From a checkpoint of a small transformer trained on Wikipedia: RMSNorm before each block, a variant of Adam for these matrices.
Each number is 200 + 20 x the weight over its row's rms, rounded and kept within 0 to 999. Layers, rows and columns count from 0. The size before them is the row's rms in percent of the matrix's.

# q: layer 3 attention query, 96x96, rms 0.0948, rows 0-31, columns 0-95
# k: layer 3 attention key, 96x96, rms 0.101, rows 0-31, columns 0-95
# v: layer 3 attention value, 96x96, rms 0.127, rows 0-3, columns 0-95
# o: layer 3 attention output (transposed), 96x96, rms 0.127, rows 0-3, columns 0-95
q0,194,235,182,194,197,190,209,235,213,183,213,199,233,180,223,213,196,170,201,200,179,207,173,231,226,206,207,221,226,215,181,218,194,211,218,198,211,176,209,223,187,227,238,223,163,191,195,168,209,195,227,212,196,215,185,178,190,207,230,206,242,239,169,171,178,189,226,207,194,198,223,231,185,182,174,195,219,180,203,199,229,180,187,197,207,193,217,198,167,210,169,214,181,171,193,234,203
k0,113,218,161,194,202,184,213,223,226,176,192,220,229,193,223,196,212,164,208,194,164,241,179,223,215,201,247,183,186,197,209,213,224,220,207,226,189,202,219,222,208,210,218,210,196,192,184,199,217,158,205,207,213,226,188,176,218,196,202,178,201,212,170,178,207,212,208,190,186,207,217,233,200,184,166,206,223,191,216,168,208,177,171,193,206,218,198,194,132,182,182,203,168,184,205,219,206
q1,087,167,216,221,157,215,184,168,193,219,201,206,202,221,205,199,208,218,211,193,220,198,207,190,182,192,200,183,166,189,221,189,190,232,163,195,195,211,183,181,211,182,177,159,234,197,192,231,201,201,197,179,205,208,193,221,213,210,159,171,170,162,244,237,222,214,174,201,198,203,179,162,193,223,202,199,179,206,188,207,176,187,208,207,187,185,189,197,234,208,236,212,238,192,195,168,203
k1,079,197,205,207,170,196,208,180,197,211,225,174,173,188,172,210,199,254,203,184,221,171,230,171,187,179,180,216,230,191,218,182,182,172,212,164,197,196,172,178,205,198,189,198,207,232,212,191,194,254,206,208,192,191,242,222,210,210,184,223,206,206,222,197,184,176,189,200,220,199,221,186,189,199,221,196,184,184,193,222,189,239,184,198,223,161,213,222,251,213,198,217,218,195,186,188,180
q2,086,205,165,239,197,173,211,201,227,184,211,221,188,214,215,214,226,184,215,208,160,208,204,200,214,222,200,221,188,206,173,207,186,178,228,189,185,197,200,225,189,217,198,205,175,204,231,178,189,204,201,203,157,207,202,205,187,202,218,191,233,250,193,201,166,161,181,183,193,187,241,204,156,214,170,209,225,180,236,186,204,191,178,223,221,208,218,190,181,175,199,210,193,158,200,207,219
k2,066,191,164,195,223,198,203,225,192,190,190,228,221,197,201,162,208,190,206,179,186,215,176,233,198,207,245,196,213,171,237,197,224,183,193,217,200,191,207,203,177,212,167,216,215,171,215,174,220,189,182,204,214,211,189,215,193,192,173,193,216,196,181,178,202,236,192,205,193,206,210,213,219,186,170,196,229,208,193,182,223,182,175,185,206,222,214,157,124,202,197,189,178,193,204,238,213
q3,102,130,210,204,169,225,176,173,182,218,215,207,174,191,186,217,221,232,190,201,214,177,219,177,171,176,208,189,190,220,210,198,220,226,190,190,194,214,166,193,215,168,165,200,213,228,205,227,199,203,207,207,210,201,171,222,226,191,177,189,194,184,230,216,238,206,192,199,210,178,183,180,211,213,228,180,207,226,204,235,158,202,213,196,202,208,173,208,218,201,225,190,186,215,192,171,180
k3,067,219,237,204,174,185,202,214,208,217,182,153,216,214,179,215,170,220,180,196,225,161,192,175,216,192,200,203,171,214,220,199,189,205,189,196,232,175,171,189,198,196,194,194,200,233,178,218,200,235,183,175,198,159,218,218,197,214,190,207,207,207,208,202,182,178,184,221,209,181,194,184,183,229,233,204,192,217,212,211,195,223,179,204,197,177,213,205,278,199,192,197,244,216,196,186,191
q4,088,204,178,190,191,180,195,194,221,232,243,177,179,218,198,216,233,213,218,179,198,215,161,207,181,215,218,176,198,151,208,204,209,236,204,212,199,176,212,186,190,180,195,144,221,188,201,207,223,198,188,184,202,206,200,192,204,228,199,210,171,195,204,239,189,218,197,182,180,185,177,201,200,208,188,187,189,194,184,187,187,183,206,250,221,188,214,240,208,170,218,245,175,215,183,226,185
k4,081,210,192,232,170,220,176,190,225,234,175,222,206,181,211,243,185,217,223,216,188,173,222,170,213,182,179,210,227,230,196,157,204,191,183,193,221,201,182,192,184,203,205,194,226,192,187,215,179,177,152,195,156,226,215,213,201,184,228,178,205,196,213,200,171,201,179,188,206,204,156,171,206,188,235,184,213,196,226,224,191,198,210,209,170,224,191,211,204,223,197,197,198,201,177,179,183
q5,062,196,215,191,173,199,193,192,237,190,173,213,191,213,217,184,213,166,183,206,193,202,242,211,214,222,214,153,171,197,190,169,225,172,195,188,193,232,217,199,212,164,174,180,206,156,218,198,203,202,185,251,228,221,208,186,211,189,173,175,202,165,198,240,200,181,220,173,205,183,201,181,201,197,202,227,179,200,207,202,178,208,216,182,164,192,188,194,186,205,212,218,217,191,198,184,241
k5,140,187,243,214,215,225,197,183,149,240,224,168,192,207,181,213,185,212,193,207,230,165,193,172,205,179,164,195,184,211,188,176,182,198,186,198,221,197,193,178,198,187,205,202,212,208,191,218,206,223,222,178,186,183,227,217,213,212,203,203,191,203,246,226,193,177,188,208,208,192,171,162,204,219,225,193,186,208,185,230,174,223,204,218,186,194,207,218,264,207,221,206,210,221,205,182,177
q6,131,228,191,197,228,177,212,215,214,184,174,220,223,191,233,184,195,157,207,210,176,223,182,241,228,221,210,206,215,208,188,201,204,177,206,201,206,200,223,234,188,209,225,184,179,181,212,171,186,201,200,218,206,217,208,183,176,215,202,208,244,213,171,179,169,197,226,196,207,189,216,219,193,174,162,207,203,160,213,167,230,187,203,196,213,207,212,192,176,203,152,215,201,174,199,226,239
k6,033,191,196,190,263,227,184,210,164,208,197,213,210,185,171,188,219,221,192,199,193,247,186,206,206,181,177,202,198,191,171,214,194,193,206,206,176,221,250,176,182,199,185,190,199,158,195,187,218,193,222,195,220,215,231,210,193,204,216,195,180,192,213,187,224,197,201,196,185,198,189,206,194,173,183,190,193,192,197,199,187,187,243,207,211,214,200,212,159,203,255,218,161,228,209,191,244
q7,147,159,224,214,174,235,216,185,177,235,197,174,196,215,189,193,211,210,191,236,239,175,203,180,197,224,198,192,191,193,219,193,199,207,169,174,203,223,176,187,229,185,188,191,223,197,209,220,184,192,212,187,200,167,206,213,216,219,188,198,210,181,244,213,190,204,187,192,208,196,171,158,235,217,223,213,189,227,169,201,177,223,198,216,202,184,179,212,224,228,229,193,218,241,202,169,184
k7,052,182,211,207,217,190,208,210,184,218,172,209,222,218,219,205,160,170,247,202,177,226,198,181,228,192,190,209,186,201,226,200,181,202,227,213,203,183,199,188,222,197,231,215,177,202,192,183,217,161,227,187,227,191,204,172,184,226,232,213,189,225,179,185,160,174,186,199,223,220,231,232,184,170,184,205,216,194,223,225,176,180,192,188,181,204,193,215,168,190,204,182,212,244,205,225,199
q8,103,209,188,224,204,179,204,203,214,213,233,214,227,194,213,210,212,142,159,203,191,251,181,221,193,245,206,207,156,189,206,199,184,213,208,202,180,226,231,181,208,204,210,167,187,171,200,217,214,208,208,215,217,196,228,168,204,199,219,181,205,196,210,233,180,191,245,198,169,210,223,186,207,192,169,235,207,176,196,189,221,191,175,203,187,198,175,189,174,217,191,205,194,200,175,216,212
k8,069,195,267,224,202,208,172,164,189,214,192,182,178,203,213,219,171,193,214,200,193,190,198,179,203,196,195,214,205,233,173,188,186,194,200,185,220,193,218,183,200,203,186,159,208,164,179,203,214,230,211,177,186,184,204,226,204,210,183,185,163,185,214,213,183,191,180,216,223,208,173,186,201,178,231,172,182,207,195,222,163,229,245,222,175,207,210,224,229,214,233,201,200,213,214,181,182
q9,095,216,190,177,188,208,165,194,207,224,190,212,173,211,182,224,210,173,233,183,196,193,192,162,164,193,180,193,172,202,213,193,187,183,181,193,181,174,189,227,203,196,179,211,202,245,201,210,217,211,176,177,187,155,219,222,159,199,157,232,171,182,184,202,210,220,206,179,195,192,219,213,189,191,218,238,190,194,206,194,193,244,206,173,206,209,202,208,206,148,213,178,194,213,204,186,218
k9,103,229,168,202,211,196,207,215,216,166,205,207,211,177,222,209,236,196,197,207,214,213,197,201,246,186,218,168,213,199,214,208,219,209,229,203,225,220,229,188,200,216,210,212,196,207,225,183,202,214,196,192,186,249,165,209,236,186,232,168,240,209,191,222,233,214,212,199,192,188,190,226,216,191,154,210,211,213,189,187,216,180,204,168,219,227,199,190,147,191,191,196,181,212,221,208,219
q10,100,193,226,193,186,204,194,207,204,203,217,202,237,193,208,195,209,216,194,182,179,197,179,191,184,220,225,188,186,207,225,231,206,210,247,178,191,212,174,221,197,186,227,231,180,234,241,175,209,223,221,205,227,219,192,191,194,214,203,225,208,189,189,192,190,217,196,226,191,205,184,185,204,163,221,208,195,165,285,218,178,172,186,185,225,206,203,216,211,183,192,210,209,169,193,225,202
k10,089,213,195,227,163,192,202,192,183,174,169,200,198,188,218,218,178,160,190,189,189,203,209,197,205,199,199,228,203,190,227,223,235,189,217,198,175,210,254,210,175,183,196,187,187,187,182,207,154,228,210,182,229,193,193,204,186,165,203,201,264,206,196,180,234,185,173,210,209,189,201,189,204,217,190,203,185,175,195,226,244,216,166,215,205,192,167,179,209,185,183,184,220,208,202,203,200
q11,083,193,176,206,206,217,167,216,243,196,196,236,221,160,160,201,181,190,194,185,197,206,194,178,158,172,177,212,184,210,201,158,166,199,226,198,194,167,175,205,171,173,193,169,220,205,180,187,184,211,177,185,187,213,210,171,197,195,212,191,199,182,201,222,224,214,194,201,198,210,222,208,193,238,197,168,182,187,197,239,213,200,203,236,196,193,152,223,213,191,213,218,189,195,201,189,177
k11,088,216,147,182,202,183,183,209,210,221,202,195,187,185,253,203,214,178,213,210,175,223,179,215,211,214,220,230,243,196,240,212,214,199,197,211,200,209,217,198,208,182,175,197,201,192,202,200,186,191,177,241,208,196,180,228,219,172,196,230,219,204,173,166,187,205,214,213,200,208,188,217,216,180,167,198,196,172,213,151,227,209,201,160,216,209,202,156,169,203,213,191,198,191,211,211,190
q12,104,201,191,189,194,205,192,192,192,206,206,175,200,180,193,219,188,178,220,196,194,218,218,181,238,213,194,171,174,171,235,181,192,210,222,215,155,198,201,181,254,189,211,208,223,211,176,207,230,219,208,161,216,190,183,205,205,201,179,204,134,187,207,178,201,226,220,213,180,216,190,183,191,205,188,218,203,266,194,189,215,200,200,207,192,206,185,203,205,196,235,170,210,217,204,167,217
k12,098,225,183,195,195,187,206,194,235,161,181,229,206,197,246,194,192,178,206,218,201,215,204,222,248,188,210,180,213,217,155,191,197,203,209,217,215,206,232,206,180,236,236,198,207,184,200,203,216,182,229,205,185,210,206,201,212,205,191,183,221,212,172,198,217,209,206,194,174,205,208,231,212,189,202,217,197,173,188,178,209,182,194,216,201,220,198,228,133,186,193,250,187,176,230,201,216
q13,097,189,223,202,218,177,210,209,212,171,197,210,139,205,177,217,208,214,214,176,187,197,205,196,190,221,187,183,180,240,188,185,174,210,195,205,212,235,233,202,225,201,211,211,178,241,188,228,209,207,199,231,189,195,164,200,171,241,200,195,195,205,159,171,187,193,173,187,184,217,216,195,226,210,213,206,218,190,233,227,207,214,202,197,237,179,186,152,201,205,226,175,208,179,208,193,194
k13,090,241,206,160,197,207,208,203,198,174,215,203,191,193,210,208,192,176,167,216,168,164,230,189,232,201,230,163,199,184,222,198,200,185,187,214,192,211,215,195,216,217,194,218,201,222,170,198,212,184,210,155,191,187,193,218,184,189,177,228,185,204,252,243,227,218,238,203,191,195,186,192,190,194,204,220,223,208,176,214,199,206,196,176,204,217,235,181,189,169,163,200,228,212,187,224,198
q14,097,171,210,208,178,214,229,179,204,188,248,202,217,217,204,204,184,200,200,199,197,175,181,200,230,189,193,194,238,189,184,221,186,214,227,218,206,202,227,233,173,191,232,211,175,202,188,197,224,175,170,224,221,169,190,208,201,202,201,199,181,203,174,185,191,212,168,192,170,176,220,201,221,157,171,183,168,194,206,182,248,197,161,206,185,176,220,195,216,236,192,220,187,181,180,189,203
k14,090,219,200,166,221,217,210,219,220,218,208,190,177,197,161,221,181,191,205,209,242,197,184,198,167,198,162,198,188,186,204,199,183,179,197,189,185,202,204,175,246,217,166,152,229,188,209,195,185,186,170,178,201,232,185,174,200,202,185,183,190,219,191,239,196,153,203,186,235,205,189,213,165,197,191,196,225,198,188,206,192,192,216,212,194,206,174,201,218,164,191,230,235,200,216,193,209
q15,098,208,183,209,154,166,210,245,210,211,210,238,202,217,225,181,209,207,214,184,215,198,185,217,185,209,195,183,210,249,192,215,173,220,178,176,197,197,232,215,209,206,220,190,197,194,214,173,230,185,216,212,239,225,215,189,233,176,188,185,208,217,207,170,157,184,188,182,196,232,246,169,184,213,191,241,198,207,193,173,201,209,191,197,198,218,203,199,219,196,194,225,229,187,209,203,186
k15,089,173,211,224,215,211,192,143,195,217,208,196,215,222,187,163,192,218,195,213,179,166,211,206,179,236,179,190,163,199,219,207,175,186,197,193,198,216,151,146,229,171,218,199,212,198,217,145,199,228,209,197,175,214,186,210,193,192,187,215,197,205,191,234,242,180,181,196,227,189,210,213,221,194,214,196,196,177,186,233,195,189,210,215,205,188,205,186,206,190,208,175,188,210,200,214,200
q16,060,182,195,219,183,198,192,183,163,196,192,202,173,228,196,190,205,240,192,214,202,186,231,191,202,197,188,186,167,171,247,193,189,155,185,200,198,230,197,189,208,173,167,153,219,225,195,216,201,204,199,201,206,197,217,223,203,218,186,178,166,170,228,240,207,193,165,192,221,205,210,167,238,204,204,190,171,214,209,220,185,223,227,214,196,201,203,216,215,196,228,170,221,196,208,175,197
k16,120,231,175,190,214,168,216,237,232,174,186,215,222,186,218,191,217,175,210,192,166,235,191,218,206,206,222,211,224,207,205,207,210,208,222,217,202,189,212,219,189,216,212,217,179,190,200,174,209,188,201,209,209,209,188,176,190,179,211,203,238,223,155,173,195,210,215,194,188,200,227,237,191,182,165,214,221,182,216,183,227,191,186,182,209,212,208,161,145,189,174,202,172,178,205,226,216
q17,068,165,206,222,219,208,196,204,201,245,187,184,187,212,199,152,221,179,198,241,224,208,202,190,203,193,218,178,198,193,187,220,217,182,191,182,210,228,207,198,191,183,235,173,196,181,242,212,184,235,179,198,172,212,214,233,199,200,202,187,197,206,208,211,222,202,160,190,236,219,187,201,222,204,204,247,176,221,226,174,198,210,198,237,220,190,170,196,208,193,169,193,177,226,212,192,226
k17,080,169,233,200,217,186,190,174,154,217,190,167,199,188,189,217,180,233,180,208,211,177,192,174,202,203,172,227,181,190,182,192,179,202,170,203,224,181,212,187,205,173,188,190,233,207,179,215,178,198,200,161,167,187,231,189,199,237,206,202,189,195,207,217,190,169,195,198,213,179,175,178,191,196,231,166,187,200,189,241,192,190,214,215,178,203,203,225,228,230,231,192,223,235,200,189,186
q18,062,195,185,241,191,178,197,179,197,186,248,187,177,226,200,222,215,214,223,192,217,193,227,200,169,223,183,208,165,197,210,211,210,215,203,193,189,203,196,185,190,157,174,172,211,193,196,230,214,177,190,195,187,207,199,209,222,212,178,155,184,199,231,231,239,182,155,193,192,169,188,181,178,217,171,218,168,201,216,197,187,203,190,199,203,149,190,216,224,207,219,203,211,214,206,171,207
k18,088,185,219,203,197,207,202,205,186,234,213,162,177,200,155,195,173,242,221,210,219,162,217,177,175,206,177,238,194,204,205,165,183,183,163,204,205,188,179,192,195,202,185,197,223,218,203,202,185,223,165,176,178,169,209,224,193,190,183,206,188,215,228,205,184,203,171,190,211,183,216,179,208,205,227,161,228,217,190,236,202,183,211,188,209,224,219,183,226,195,197,205,224,231,166,193,193
q19,066,190,169,201,237,202,198,178,180,182,230,246,150,200,199,213,207,212,213,190,196,197,209,169,221,210,202,198,220,235,160,217,187,217,208,232,158,201,195,217,186,195,205,231,197,195,210,169,195,212,239,198,202,202,187,211,211,174,235,212,224,223,164,182,206,183,212,198,211,181,174,221,192,190,210,199,226,181,238,197,206,219,208,190,228,250,213,216,183,185,195,198,197,198,223,193,181
k19,112,231,184,210,218,206,196,231,239,170,189,223,228,201,229,195,215,186,177,214,179,229,192,238,192,188,237,193,198,238,184,205,205,185,200,207,194,212,234,213,183,216,208,200,192,194,191,178,239,200,190,207,206,225,185,215,231,194,190,187,187,209,176,182,217,231,212,204,177,187,194,223,203,209,162,238,213,202,206,164,204,188,183,214,210,205,198,167,154,176,182,200,174,175,169,208,234
q20,098,197,194,207,219,206,188,187,203,220,244,200,192,208,172,205,232,207,225,197,220,216,249,192,207,188,189,207,211,144,178,258,201,206,218,195,213,189,183,166,222,192,206,224,190,168,212,194,177,190,176,208,186,175,212,180,217,176,205,196,209,192,199,223,228,201,243,180,224,189,194,218,215,201,215,184,172,204,182,188,178,223,149,187,193,208,221,197,196,171,211,193,192,231,222,186,193
k20,088,226,197,227,195,172,213,164,232,189,225,220,204,192,192,208,204,177,203,179,230,209,157,204,189,198,204,185,138,237,196,195,234,211,169,203,202,208,217,222,199,202,162,197,191,205,234,221,227,204,188,193,174,216,213,195,200,185,229,176,169,182,196,224,188,203,177,208,179,203,197,210,215,193,192,229,201,200,210,192,185,144,204,222,221,209,176,220,205,208,204,159,187,209,199,228,218
q21,095,171,202,222,205,219,198,182,170,224,218,202,188,222,198,206,200,225,218,191,232,182,227,171,161,187,197,188,177,197,203,205,166,224,153,227,175,208,174,183,211,165,178,210,237,216,182,226,201,177,187,180,199,195,190,206,219,190,168,195,164,178,229,237,223,215,171,200,201,216,152,179,203,210,225,204,185,209,206,200,190,215,214,179,189,207,190,206,226,185,231,175,205,199,205,185,193
k21,043,236,183,207,184,181,219,221,246,176,201,201,178,178,185,195,182,235,201,205,162,193,194,178,230,206,223,181,212,207,186,199,200,192,176,203,203,197,208,202,214,237,192,182,206,202,196,165,196,242,199,203,204,235,241,216,229,201,210,216,198,212,150,199,196,208,191,194,215,197,228,209,192,182,168,155,204,182,188,211,190,173,181,185,234,161,217,226,176,178,185,196,203,190,175,197,221
q22,054,189,207,214,210,219,184,207,219,221,199,199,181,206,205,166,184,207,193,149,181,205,221,186,143,178,196,190,191,223,213,202,167,204,204,233,184,191,235,212,175,187,164,179,214,222,212,216,231,176,154,192,221,202,177,199,200,187,165,157,170,205,200,215,222,215,149,203,196,200,181,211,188,203,180,198,202,198,248,209,207,173,208,186,186,213,215,194,205,215,222,205,205,193,185,185,197
k22,214,182,232,195,181,207,190,182,170,228,208,164,181,206,165,201,201,232,179,203,224,158,209,166,180,189,172,206,201,193,196,186,188,207,177,186,203,198,177,180,220,185,171,185,219,208,191,210,182,239,187,198,186,200,217,227,209,210,189,209,187,196,230,211,210,184,178,194,223,193,177,164,188,219,236,180,189,212,191,229,191,211,204,202,193,180,198,226,262,204,220,211,232,228,194,166,176
q23,080,173,207,231,157,224,196,206,205,212,177,179,199,221,217,179,212,208,218,209,171,206,209,181,185,189,195,204,205,206,254,175,191,194,201,197,227,196,224,211,220,197,171,151,204,231,218,180,191,175,167,183,218,170,196,231,193,218,178,173,199,212,221,177,188,201,160,181,212,192,181,173,210,217,162,196,185,205,187,191,165,196,216,233,201,187,208,177,198,205,200,219,242,196,208,173,197
k23,202,211,166,211,211,180,208,229,213,181,194,220,240,190,225,182,217,164,207,191,171,246,188,237,216,212,232,193,190,188,195,185,210,182,214,206,192,204,216,209,182,220,222,198,180,178,192,176,217,179,211,223,198,214,193,183,185,204,207,194,218,215,175,193,187,215,214,203,191,197,225,241,201,179,164,221,218,190,217,169,226,186,191,191,200,218,208,192,120,192,181,198,173,181,211,218,207
q24,099,223,189,224,170,207,200,212,197,204,205,215,234,160,220,248,199,188,216,184,194,232,199,202,189,173,249,224,192,171,219,155,218,195,202,211,237,198,190,214,235,208,245,224,211,178,185,217,205,176,235,202,206,204,200,183,174,203,198,232,216,208,214,182,239,252,210,214,183,177,205,197,215,211,196,207,192,189,204,179,203,186,209,208,181,205,218,185,192,213,206,207,170,193,179,204,183
k24,134,201,217,205,196,214,184,172,200,229,197,170,193,198,180,210,186,224,194,211,233,178,203,156,205,199,146,202,203,205,188,198,186,186,195,202,190,204,188,172,197,207,203,197,193,202,208,218,179,218,201,183,177,175,211,207,208,221,180,192,207,165,225,193,187,178,186,217,210,194,178,184,203,204,245,169,176,226,209,216,179,244,201,209,199,169,196,251,257,211,210,197,233,241,201,174,184
q25,116,232,220,209,207,223,196,209,200,179,166,208,189,185,196,188,248,184,216,216,180,213,183,192,196,221,203,225,200,210,195,202,175,212,213,188,198,201,207,211,181,191,235,185,181,198,166,188,248,232,207,227,176,220,219,217,257,199,182,181,224,217,215,230,196,173,221,210,196,217,171,210,215,161,196,226,203,234,187,195,203,178,227,166,228,182,222,211,191,191,203,204,178,195,220,222,182
k25,099,184,178,223,183,196,234,204,173,213,212,175,188,228,194,225,179,220,194,187,235,172,224,186,199,226,194,184,161,221,187,189,192,232,185,172,240,202,187,158,183,183,207,199,221,217,197,219,164,199,213,176,198,182,186,211,201,209,181,234,155,215,200,246,211,185,178,206,213,203,199,173,191,225,219,207,182,218,190,234,209,210,212,210,173,201,192,220,237,214,200,191,205,231,189,201,193
q26,096,218,185,210,187,231,148,202,189,218,172,223,210,227,184,180,204,187,234,208,196,183,186,219,186,218,179,219,196,190,184,196,187,197,162,185,166,212,187,181,211,186,176,219,180,212,247,207,223,191,234,234,211,191,185,226,202,184,195,187,246,215,181,171,201,206,234,208,193,167,188,203,207,156,208,208,215,174,203,178,207,219,209,194,213,203,222,236,192,212,157,200,198,184,192,201,198
k26,093,196,231,200,221,191,219,209,188,208,219,197,194,208,186,236,239,268,207,197,215,183,259,172,198,205,203,191,155,207,206,224,177,176,217,194,210,197,214,165,210,215,207,140,217,202,183,196,223,223,192,187,194,177,210,224,235,210,204,234,200,224,215,199,195,197,194,202,224,185,192,205,206,213,206,222,205,215,203,217,194,199,215,190,207,189,179,205,249,194,188,204,211,226,184,193,218
q27,104,211,222,212,217,190,205,212,214,201,219,178,220,188,169,190,205,228,209,196,196,190,235,191,163,241,208,210,179,238,198,224,152,239,201,163,182,223,232,230,211,160,201,216,219,175,209,184,189,200,238,163,211,208,225,218,187,221,203,202,213,187,184,160,207,215,186,202,226,212,212,192,229,158,187,228,215,198,211,187,220,195,202,207,213,211,211,191,190,200,180,224,205,203,202,216,179
k27,096,201,229,203,220,241,183,178,220,208,183,179,182,213,205,210,197,206,182,231,195,210,191,213,239,187,214,193,170,179,206,195,208,191,192,168,200,204,205,169,217,227,148,150,205,230,186,196,200,201,212,203,195,192,201,206,181,226,188,223,178,202,200,212,221,180,207,204,205,188,184,168,230,220,212,185,164,177,176,196,214,181,242,189,210,220,178,242,243,182,196,196,221,187,174,223,201
q28,103,189,205,184,195,219,195,201,219,188,230,199,215,204,204,198,193,211,213,197,152,214,174,234,228,210,207,193,178,225,218,201,163,238,174,180,182,178,198,178,225,200,199,195,211,179,196,197,228,159,200,229,212,201,160,157,173,204,187,203,199,215,189,188,201,228,194,211,188,187,201,192,177,158,185,192,195,174,176,207,198,182,206,248,178,203,251,198,211,218,209,229,172,202,204,226,216
k28,094,180,212,225,188,199,189,215,230,221,229,220,171,213,225,209,208,222,215,193,234,175,224,187,216,199,216,217,235,213,197,183,153,175,193,215,168,198,184,194,205,203,165,156,193,216,187,177,214,193,185,203,219,219,216,223,235,218,216,242,199,192,223,208,212,186,195,198,234,194,206,177,194,170,203,206,233,149,221,221,205,204,213,199,228,184,217,237,207,194,200,208,213,175,206,187,183
q29,095,177,202,179,164,224,200,180,205,210,221,223,214,191,212,185,232,213,189,238,203,188,200,189,178,153,207,209,171,193,247,221,200,215,196,177,204,194,222,185,196,210,215,187,222,205,218,212,229,210,182,182,192,194,192,172,207,218,226,184,185,200,194,180,209,197,159,153,208,228,214,184,239,233,219,217,187,201,193,217,173,175,167,199,163,223,192,211,204,229,203,228,172,208,186,212,186
k29,091,204,199,226,205,204,205,219,227,179,213,196,225,201,213,216,221,147,201,196,152,230,156,218,219,251,216,169,197,212,197,205,235,212,231,199,211,201,211,187,210,219,178,177,175,173,225,194,176,168,205,212,199,200,207,187,178,191,202,228,216,181,171,194,185,202,203,198,205,199,180,230,192,176,185,201,215,194,211,196,203,175,189,205,210,215,196,209,168,153,189,158,194,163,208,211,204
q30,095,202,214,210,196,193,190,162,239,199,196,178,173,186,189,218,220,197,226,194,190,180,206,197,213,205,224,184,244,185,184,231,227,201,182,192,220,216,177,189,234,239,184,243,190,163,201,199,211,196,227,202,193,172,185,197,193,170,166,193,177,196,221,239,215,209,239,208,218,202,226,187,200,229,202,210,222,208,228,181,181,156,204,192,185,229,229,197,221,204,185,200,214,190,176,188,200
k30,092,204,166,195,214,196,195,193,212,143,198,260,214,210,202,166,223,192,186,183,187,217,188,229,208,182,214,179,165,205,229,192,207,207,224,225,230,177,206,209,191,202,196,211,203,210,187,200,236,182,196,193,218,216,175,210,208,196,198,187,221,196,174,141,209,177,222,204,170,188,206,224,186,210,203,203,216,169,198,206,196,208,167,201,199,212,204,223,161,222,182,189,166,200,203,230,229
q31,090,204,213,200,212,206,194,179,212,184,166,218,187,196,209,217,241,213,192,160,164,201,193,202,189,196,194,191,181,151,180,182,197,199,183,213,209,190,212,201,173,205,215,179,220,227,218,209,194,187,247,181,201,181,202,193,228,215,203,237,226,197,195,189,198,161,193,200,205,176,223,176,238,188,181,192,192,183,180,229,225,167,224,206,198,200,245,199,196,178,179,234,171,231,224,180,218
k31,085,210,173,218,180,197,211,252,181,221,204,243,199,181,198,211,169,199,230,195,224,205,208,183,203,157,184,178,204,242,201,196,190,198,206,184,196,216,207,184,185,178,204,197,198,186,160,201,207,195,211,189,190,202,215,230,182,205,164,223,207,198,223,201,187,181,249,201,221,188,169,233,205,211,188,192,215,214,185,200,195,211,195,187,203,212,142,204,205,168,210,167,188,196,171,239,175
v0,127,213,189,200,190,216,192,243,225,196,197,217,203,195,206,209,150,206,173,220,208,225,157,197,226,224,180,212,200,227,181,229,235,188,180,183,220,223,187,224,229,203,179,214,170,189,248,202,212,230,222,164,207,176,195,222,183,218,211,210,165,225,226,217,164,209,185,187,222,205,205,180,212,190,173,190,204,177,204,235,225,213,215,224,204,212,204,205,208,194,217,185,197,204,195,220,214
o0,129,197,195,192,183,186,195,217,177,217,239,218,186,166,216,229,189,153,192,192,202,165,201,195,269,217,187,218,217,187,202,182,194,200,205,176,188,179,153,209,207,174,217,215,189,168,194,193,168,192,207,191,182,221,178,214,199,209,218,196,201,157,197,213,234,196,228,202,210,221,181,192,211,224,196,184,238,203,218,193,224,201,190,203,197,186,196,201,202,189,190,198,232,165,245,196,202
v1,118,193,200,194,194,207,214,216,217,207,243,210,195,192,213,239,178,207,183,198,220,212,217,194,195,169,187,211,201,182,170,199,195,230,184,207,194,198,208,202,198,205,229,203,183,222,233,194,188,189,215,234,163,209,218,199,243,152,212,208,205,236,232,197,200,209,174,229,187,240,208,229,200,207,208,221,182,184,219,202,168,187,145,157,233,175,199,203,208,226,193,224,195,204,191,193,199
o1,116,179,212,206,205,188,216,186,179,237,177,209,220,188,195,182,207,205,176,215,216,168,221,222,152,191,200,210,181,176,169,203,190,192,211,194,199,246,179,216,256,221,211,157,179,195,208,171,213,227,200,216,221,222,208,192,227,193,222,193,189,187,192,218,173,200,194,193,180,216,243,199,201,211,217,216,200,184,245,179,208,217,196,182,192,206,187,191,200,229,200,202,232,174,197,217,241
v2,109,175,221,182,214,210,175,213,192,217,183,187,194,159,207,191,201,205,190,240,187,180,226,228,182,174,184,192,182,212,221,186,219,211,166,230,225,238,211,191,190,212,196,238,198,197,195,222,209,187,191,187,213,182,205,254,201,209,216,196,208,205,193,167,178,203,174,164,180,187,183,236,203,219,176,189,217,245,227,191,202,208,194,178,210,188,227,221,211,158,179,201,191,212,174,198,219
o2,105,197,223,193,187,216,199,193,206,200,222,153,200,194,223,206,170,245,229,205,203,214,193,199,200,199,195,175,204,198,190,147,193,222,197,189,203,209,195,234,199,192,203,196,192,178,176,211,239,157,181,214,233,221,164,206,193,208,205,155,197,196,188,224,212,213,219,188,210,190,218,226,211,193,184,187,148,187,215,213,232,184,210,227,234,182,206,192,247,212,204,188,213,223,176,206,194
v3,099,201,207,205,196,197,188,191,177,185,184,204,236,177,213,214,198,194,181,200,203,183,204,208,170,222,198,203,253,239,189,180,214,192,201,148,203,205,200,208,197,171,155,171,221,199,170,212,212,216,213,167,190,223,220,184,202,252,203,212,248,198,207,193,210,181,225,165,184,198,194,196,177,164,186,200,201,199,185,225,193,202,235,193,181,222,203,189,185,215,212,178,225,181,222,193,170
o3,098,217,216,218,183,206,190,241,217,190,188,180,193,190,177,210,189,193,216,194,202,187,187,206,217,183,204,253,205,201,206,195,201,179,228,212,202,164,199,195,188,177,247,236,183,190,223,192,208,183,187,194,149,182,197,202,188,204,165,216,242,209,200,194,228,236,200,186,208,192,198,204,198,189,219,176,237,217,187,203,199,230,199,176,213,207,195,175,187,189,235,207,148,236,168,196,188